config = dict(
    d_model=96,
    n_kv_head=1,
    d_mlp=576,
    vocab_size=8192,
    attn_scale=0.125,
    beta1=0.95,
    grad_clip=1.0,
    decay_shape='linear',
    batch_tokens=32768,
)
Each number is 128 + 24 x the weight over the matrix's rms, rounded and kept within 0 to 255. Layers, rows and columns count from 0. Numbers have three digits each.

# layer 3 MLP up, 576x96, rms 0.222, rows 448-575, columns 64-95
177100119047130095167142128135104181153123136089157113165100157157064102122124120135126135146147
085136176158134107149117111137192152106107121137113148086107104127132129109100131135123153116106
123091138130127118115123119173101139103097173097104100099135125099158153151164139103156112093161
104088104138141147100146136104111089156114132144140113120145113138161100146104151133111153099158
137130159147095157133141099115122082127112130087129132124144160172122138140128130132121128120149
112128117117153105130145137111134163098142145140123063142115117147152151138136129123147118146077
107113119126114128113133115144096168136087133124100147087143122126173125118143118109131131122132
163128159156133101097162122150133122129110150119124138119137134141138151137168166136114188141127
178151138128126142128139105145154114111100176120116160128084153132133116091137120095073122126116
099140089131143150132127109125144160086103136155100148151082119123101168162149145111133128111103
122162094146066130117135152170160135122084109156149148079095131096151152152158102138122112148097
118102171152123196148171083095147099137134165109123085115164080121120080071139152152134101111148
120059144145124125128110111142119152128123122148177101126128167117161141161107122125107107131174
113123135099104111142133116118154193113124105155109122146122114120130085152124140130144098134111
124159121104085149119147156157080146131109106136160105140111147150110142128116180097138152154140
133124146139117156109112100101097089131120119179133151125138137099128109153155128147157146101145
080127148131132109125117140104130101162162100151115115157104135129154093174110137126104089110151
110100107119135109133139114114145182118110112125117110150121140116142127107108104159092122147149
091170101134057147071118105116096133130147072117125167117117121173131164120125101193136146114186
105142176109144153139146132152117131134117116093131129105135131124152094156156130120145103123127
102127128137100126115156130112137141108101122138113141119109152172140126118124138127143106090167
099134144139133135085117140118127097103131142153130150147150118109122162140091115177141108105114
129113127096145135114160118153166165108100106143135143164123139130097119126156116134111107129119
151096112124157132135130115110123133137102109151120110133125149119160129113106112169107122094112
141144130098145116173129129130080116143079169135112081127087135161143171129146146112160107139157
135125134126123097097128079180110136127094141122157119142103128039126153097167130150111136126113
146141134111154096131158133104159152149086122159127070155134144148185126156144184074136159158130
154134116110101119158171110143125155138094106131189123127131107147133092129146128128154141114105
165135117153084160138095157158090098176122120117161106101093137084126125144133154097108161122115
158098141133131106118098108140111129086147106135141094156117132130109121120086096095113151099130
162109119134134109140095132124136101157158138133151085132131145111125132105139133156126119112150
101137171131130094145100140091140161113115128106075099126128130111149153108139098141140163106130
152099122148112139090159180138147155162097092126123129179084095114108083120189133150130176118106
105063128117115166137167150119118110120121106128129129137111132110126140126114111134120138132156
136126149123138130122153094099126155144139150140139120160075125152154167134103126116110145125123
175106143080126157105130175104095145147117128100106135132116147133105123100116124147151083127138
131138101111110096130129119131088132074146144105129127124147141114142131118145131137136131116153
141141144123092116101141165101134104137116095123156129127177142131131144149152094160178106110108
134106111103140138071110132097109151129143101082134105117145147151134125105094135087124165119123
131132151123134104082167123097145121147132137129145122135085115147143109126164110137105120174092
132158143142140105135116145174125153140076141157148098123180096077145133124154152145122127102156
101130122120114114120136132094129123131143129127145139128116117111125150137124120127099183144131
161091116102104119104125126146165094107098139133127128140122089106071146154142133150099117137105
140094145119141134140124089125122164154141132125157155147122101112118122094129128092118148108100
149092139128121117151159121111145132079088159144123127120159131146118090127139131154120120150120
146097118116102106130145119158095101092095120136140138166152108122161099140127139124122171127117
104116127109135101168131156131095121083090124114117120125165109128120138136137111117152148105140
159120100143166135141115152186180117105131080115130132151101100060119090135113106148090143093094
106099130113151092156126126129129170117116158133143081184116170124120164163115164135143113140079
103080129150158122158153135148097174166110093113104142109100107075121077124127087150189121123112
106105135135140125161151161135152116114124129137156138133114132131117134140125114141090145102105
129124109110119097117151155111140159134153153087101100133117119097122122138119127143099103110129
139140107147128123122125125131119126137112141163146105113131183138125133100141108110122126123113
131128145109165149111107150099148071108131125138109110158094116081107136138120123126117126100138
149115090114150131124148106106096121113147137133111107120135145154125144137132099130130105127128
121125152106133124111113136094100134166143124144122116126131120125140140097171121106134113122145
098131097170146136150118050123098149114089149099124134132108100122138158089181132079133096091150
084131173141126074122179108109126147188117131106145140149152117137144109138114125142122136128103
136144139140081151148157162160140102066098157131128078163131156135119139143128092141122092134124
133119101135114144118138140159122092117133124122160129123111119060136123142134126134138114137102
139115134120049149124093136097104152148144104128147152095085140125099109156145094095136102109157
127133099106122137122087132139113207116127156126122114145117093112110106119133169153103112125106
156152139113125098163082132093164157119165113105115154079140161133107194135115145082141116146173
101141177125138107162158174148127126138150127108153105131120139127109133137127131129119165103123
115153166143126109091124117114120124153117111126165140098105110106117103138120140140136106101163
088143095147122091142161143105090169107133087094086127130057129104128143142137168123152112153163
118107113124169161109123098112101138109110160177166126102130117191153134123147111160134126140111
139124110104150112126153114174140080133126181158124124092128138091149140149115146111133120148106
137137152147121159133097103113107166079128130131136144130128122168108140109143107098126156129128
123092182116173131137143136165145084182121127160135117140096150130152140117108128138150148120106
121191162102041136112163094146119134107114138127136107134129150121092065126111077103135115104101
169136133121150131111161124112139135097135171110120136105097132129135125065119110106133119148144
137139148123135106119111120145149096140128117141126130114132138122158158119130165133125116115150
118131171106184150141146161134125082151083143131149092096132131112132144105133136074141142138103
115128119118106099053081168149113158138132164130160178097127136150157088117147106159190157126148
143101115096112114134144145092103109141128125128133091126117149145169152128115135120150111109146
105094159130142090158103131113100127138125151147120124139097133111128087079135105170111135104156
100113112122136106119065181137127137128116130152099148098149124143162118095116139166159101156124
145142166136090176165134173116120140081157129098118158156145135155121102111149137145093135137174
124081142114159105198158126121155165118114109145135118152124102133114126150100153106112111141156
126103138101093140113139137097121138123117132129131155136154135100115101152137129122119119104119
112120102118119060147145108136087136127139089123126139131084159124129131140109133115100145122141
156130113105170100115196145089111152142111120136093108162116106157119142124129099143145133153120
122114106139148085147144091133097100146132107113150141108141100148140153133143121128149130136100
118114098145111122144118120102112150189129115149120130175103117126108147137138108112137154090093
145102128088139120131098110138078097122144152121145061123134109132144131094111133112123114156130
139109123179155087111123137099132116104078115123147135148092118115165111098130093108071083096132
163144171136103120132137136114142130125119147118144122114136107127118078110157091149101130134142
159129068118057151123148098078182161144111143190141115137139143135145124171158126099145164166133
117151151105138089083142126151144107126112110156157154161155130131126116114131159155121108133159
152144133133129115154163129128158129152128135107114137119115127097126130124122090169123127142142
129106105121160127145129184132161060127117135115140129154140106090135156119119154139117119138079
135135137145116091162118126128091145112103118090157097106138128139132135161143128117114135092144
138158106116146127133145146115163135120121127140119165134122123105158183147166131119138144111157
132104161163130082095101079100146130107129131132093104078127097123179119139098150078127119140167
130105109110148119096139141133115168156082082147123072162144104159090158126117160159110163113150
161129136086125177146151171143122175115132107164108130120095167142121115098135099128117156174151
110137120099136134180128115135146142133127129081127114124145138134124070107137114150125122148126
159123147162171107109133128106112151161181132172170111175138150119144145160162092176127121133068
110173147115111146115163165101142100136166142114151156151130138128096126115145105128108110101105
129120122138110119138117110091135093137114146150164153130134163091112084156107108149152117092144
119132137138153091124126099106126149160121132092130108115128176120133150118140149144126167134130
142123153138117107168145132137151123146172145110141136129102114128075118143166118148083112119121
123128140135148112156171093148124150131174168178128157144149124110122125104174110102124121117130
120134138099132071140202139099114134130100149108136114097132175159146120138064154094151094166120
088158153125110118137119128171144111140088136085120138111123153100133129141159104188133089147120
131131133117127107103161101109155128140128117102133146176217117110149157135147129132145159105124
138122119095157131133125112107129114117144123135112115162143115109132118114124139120126077121108
185118175101193096154123098141112150165142140122135151140103129134101148138138116121117150145134
120113157089121128106134145158122104154126146167161107180141092109124104153139147129139122133092
129123129133133116148126118121152124151125154134133116104096118120154146117128111179142143125077
103147129127114133115157118108149100091113087122138121106101090162116152103145142136112131118172
114130122113109132199117115119121124120098132119159165091152134152149092124157150068137099138125
105083145158150116075149125133131081128151164107172134146106124105129148147135131115128135126135
122114157128119119184160121149143099117126148137135168142121117148108156135137119129123104144147
159119143111135092127138128113125161175140126090152166114114107099177128125168104126127155128126
134107114108122096099131179107115130138068173169164147150115146093132090137153101126105127109112
162114105119153105135153130138115144142159169156134120136084140151137113127120114156149090146116
120129108138140113098072077130128112129131085101130158118145130102156146112178135127119128080116
085119159102118142107134145162126148142127112123125088122081066141111104165139135110150108130137
095179124121134142168138132152176123118159160186117124160140113115125106108199109169098143132127
140105088119108101145091161088151103145146134101134143112098130103129131120149134103075148155106
115167135136176081121164148143120123110144156102129120146094137149113124130129135121129151113114
129154100163122131102130129134151146103092157152161095120135126117117167115163143161133133115153
141115138142127131111119150107132111109137171120134146126128121116127104122133111152132134141089
149143148069137126134131160128099086136146150130138120157104144163102110125151111129127126119125
128143145121116080159114133107134133146114099146113095115129116148152139105126131108105139121149
151095126144157109141127128137121098118111120105164120119122130134171130117152146168112135129131
# layer 3 MLP down (transposed), 576x96, rms 0.198, rows 448-575, columns 64-95
156135111103114131123136146134129097114125120111140088170115114138165131098160160155101146115085
157075104162105127143140112174166122091137146155121162123135102151136138147142122173141120122136
144128105141104145125080124126134150126107107109102126132141138138101128136118136115159108139141
126055153131134145107106096151131157144120110161146138115131108135103127105144135140159188102136
128125115108117122121160116091146105183111126082116117115104137091109102130135102142105119089149
172156077144121108122123105093135092113142091168121155150150153140167143136132098150166118151129
128132130119173137075132133093117112121132143098100163171134129117111125129120140068124145092126
148113107173129127173115117124126136141159090163115128134100154109128142170117122157149097082124
130137092090057129127129129074103175112141091093163155107121150160169118146153132120139134128161
139129128133125116125119137105143096114195117153094087128159148170152103118167122145115124106130
127114142104110130143102145094130123142136130122082124161157170156138138101137098130120111147055
159172204139070117130078065198141119133126151126130151118123114138133134127090136121127095114117
141165081149115131151098120127125106157141150106103156125076090136130123130153131147150157135130
170145114128127133149108125133086114092104142141111129115129135114130133129145157096132083160137
174097146121144118103175145113130125126165164097108123133122138090131084115164097107124122097149
143116111127141108111130144121143152132167105114121123137142123146126145090156153118113094113177
166155114118153112150140134117159162148117126105114106138124109117121173149164114097121117155129
148130101124132138146134133189123124126116125126171137133061110134125098138110112117132162136119
101095154124165162094090148125143162144081105119130181118109164131086165134082132079132155116169
093128132124128174114127140097117140118106134098153152162180104143125141151123146133150107120143
150184108144127139114122116148132154086141119125120125108140154150086102138152150109128142153139
147124133090091157052115143142106141133112097068121118100125124117151113103158133084110104113151
147169139106123123173114130113134143143102190117102140166157135139117119132125113128070110134115
152125139138138106101115119122122145139143123108157137122118114103130139125168172136112134135123
150082152121125145137121076147154184126133149126125157106086136145124135122100091131167141159160
111115086150170141177107210076151150110131134122140139120134076163176148166139066116135112135151
147153165120151128116176093123134100178166149131146161128123126168152091148137129098130077147159
118125127141134127144106140128116137065137132161159128106130086138142086145115103145105104089120
110140114149124146128134149135147140138131129140136172139136141128112176131128123137123104130174
107160122123128090117143134118141107125127106106138175111152122139162127106147140136118142139112
107124149147142137130165108160139150107088123156118134135144127154110127105133127096129118146138
122150148141150158116131137179129089126128128137133129124141147158166140090138109175156091093119
133112107109142141199170139148137151139078130148100157151096068114111128093135134101125079093102
141133111126126136093113130138141123170166093131140099143128126111151128102130150133133169116124
126188124158128107116149121118157119114126124150105147132160127132125130121163148138141159127128
088102160127132116092136101094110068124136142108160129171157104101088150136147093129112136120149
138150126122132161135113102142113137123121163103127159125138145117135083123108130106110113129114
099163124181119132126111102156112156165097140118107135161112130119134121148128129151145118118136
128138149134118119136110150132161168128133115138120150158122111149104126151169141149142112125138
133132136154137136146117116105131141146139119097112155129128151106136122119138097186129173134140
092143170145035093137110124094108146128121154155097144161169138142089127100165108178117084126185
123131108145100132135116097122115122134135119129147118125149128155136106127151157149168110130096
102097157122139129124140140147129162078093123087157118156131143154145116117118117082109131102122
098086149124137168128116134098140100138141152121100139133121135148146108171170194122118163130146
114149068168127154136143145092177138121148118115131139089199132121115130127136104101134096125104
119133166129135130119124097128120138122153168101158149138142112140102124122137132114153143146155
144138115150128134139102143105167148110126120147121125124147171101127138135134135138141146126124
137180172145134130116109100100116088130161136147119138143206114074095138131151093141131191128148
178124093105109117134123142146144156139136078126127121129112120104111103099147139142100125170125
128135097123100107098124145133157156153165094094096098166156111158169128132171161129166119121147
127121099145113094136159129118131157122114121132152124131140131102161145153143124167134133154103
150168118119121117124146080183117119172121142106132106118137112097155166128093084123089109132070
146164157105109087160163142136155099112151114139121136141146109149130154139111125129148158150162
139171136135137153110111131147143142131157118116141120145136124055101093126119096089074136096125
113142103170120134126118114143133136102106106157099142106084090139107141169148123130128160094124
149138157116131135124156093114140158112158122125111123167159114166117098145096112163146090125139
135125148132118136140135109086141076098114089101101080145142136145128124100114145067097163133074
160075117102160169132109132126133112043135173071109120138125111113094122141166116125100171084116
082135166098127108096129144123142137103148147111097102160132141131148138078120127147137082127131
130094126119153098124135136150105172116120124136099137123131102119124132111096083125121108133116
127159133148142136130120089102155110135132086161128146175131070138124185125168120122097112158119
127104142121154159122145129115117098125124138098165141101135125092113158109088131150142092102184
138126105131146146172106131136200116080104162161138131157123129071153134141079133094137106136116
126180143134086125105145127101109153152134152092119125127154150096111131118134081123106162132094
139121136136155150151127108136110143153102157124102148098157173126148159152096137117130092163108
082144131157142131116145111127113147073069149164067113084180107148160168147120148162164127175105
131145111104147111136128105061147125075141146136138104126159124129136129079101094093109144136088
124141116181103084118150112100146147097135123138109122134100096109135112168136109140086138085169
124148143104159148119141131170140121119104096124162120107117123132116117135147161090156129144126
132126098148123121102175136144134149143132082106126155113163136091194148120101135116143126147146
119143080154150132110132136139105130136130103164158129138157171152101113082109086128130126157121
112108144145136125177093123161100134105141118069131130109106079162160112121113146133118094123104
120145117112142134113130119155128140134115149143136133130126164111138116143100102128116113130165
122143097135148136136079127109161152175124092161107108175055140145111121128130128138125126156137
132147149105145143126124168147100116112128162098140126135118104163108142157181127126099120155099
112133105134148119132108140161136129147146128138158166116143136107128134153167152149092132140092
108141122108129128102146108097121169127122152090128105139125107134157114113108108125124172143146
113184119110112144139141131146112130117138119147183133145128107121124137185103165118114115129090
155087121143138123092114136144134147170096146124119118109101158117155105129138095163103139119106
148135125166114132144094108136116104113143118132136125065146142103160134142137125112105134161110
135121108172154105135116114159124119126126117112151086116164107130123120090162143131143154152161
127092135138163126085123115138114106164117111116107099128102114108128130071115092131085158118131
136102136118140157127102131165122143120157158131153142135098133111126137147134081127138124154084
119122127155119128167114123131166169130125096153136153131117127112099109137096061145078108130155
148137185146127120106166111178133080104101173124105141144114113124131067100144166123124110100161
124142161136139147126080129154110086124128095141135152147113106121112146106113103129134085113117
159078094073078182083127176094105139145173166109176159134125137159087150117162128151136145136101
096122119144125114120101146102108174121148146107106135111130130174136152163109126149172187145126
135163145115088118130159121164163154106084133132139124130137137135116156153102142088124098169155
126120084152153115134129163154132161125171165137137115086118101102170119149127140134157185114109
131141102126125148131115124150139145125093105157135154132158125139131129115147108087136144130098
133143162092114143099133126100116134093131142157107146110152139118105130075114133107123142154116
132154137160122129170131115132119121149150149107146125126163132127105121127134168137149112119134
083130121131104131130136103180126147110113133115131152136190155144121137133116153131163087160136
157121122138104149124144180150157120158126111122127130151111143097083118127163178146112075136088
130126144143137138106147124142145081118165124152148084080094149179156166141112158105114114190109
145128124128158151141192149112151128136122147122059132140128188099080158131101101112149095104114
155147146173122134128106089131159126135096094148111128138154130119135139113126109145061145107131
121102188127114134158114127138139065045114127128103108129172175091117155131111109126079161108167
125120136130129153103126132095129127138127086180161075126121107178167153143094120098116155126138
103120143133149124134151108141122142112123134124131113155120122124095107132129118105144148156129
119121125163124136115123109135122104132136129113119114125121114143144118142127122125129113100118
118073169110113157115076110198114104172126089095170129083132127129136143175109102105091126134130
146146160112141132093137169100096081132112091108123149121093092160100110109124109140154145124150
138106104101132156123150152112156176071089104097147101122124078105101119055110125115126167125161
133164132150111133115097083117129131125138122131127112085120147087124101151155163114150078117148
074144128123148118133124107143192097115139125088153116153165132130111105103119164121098131143178
140150156155103135110141133113141185156088094099151142116136108142126118105135161122132151132092
153115080079184103142079109109108137109097136112115153123100118164151136103141148126111135129164
166155151111127118133116149178145127150136135119120147133184140098129141122136119160110143139143
121151099095144103171075151117090130097107168136141093109108146142163126146118117111157132126129
099123142102125163121182153081130133117098151108101146169105122148129127116123118140133152125117
130140121116108122152118139146161109152157127137133095087099089145114142125164175128136143091129
101128078129123146136147143089149152134124099130118129083138125125154137164105112110141111118129
152163102160098169091124160100121098152132146122119127109097115114117085137140135160116130105112
119154109093145081100148155127110063132128122088126137128122144146134153129128141143074092157140
108146121159140094139075117130145087154160140150116119123104109116101107156135128166132125069144
110107104118125052111109111100139142125150124134133103114112128129151088119164161125099141120166
119098117146150121145117185095157123157141154096120129149119118165104099134119103122125089138105
135098111117152097116111100100150126113094125139179154088157116148167167136100132091136127134113
139088125149114185170119120129118154144130157125101147093109142141170095170081147130078102133119
117097145117112127149124139144133145125093154140080112175125118145119146117073111089105117147111
107164148135158123121131113140138122162118135114110159106122140118137137158128130127130094061124
116179151147118133139116177133106126119158128146114116075106165168109088127154108101140085117132
114129097104123100149130129162134132118105148104169166136130101092126122133141147095103098146108
155134071076145126149183153112134119159151160128130140167093141100120137135143126143164098155114
157121064125133105132151115140150148151100161113091117151165106143150115140118105130145159087140
097127091117121106115142186102113133165160120145096124114142149143129134139138138116136136127154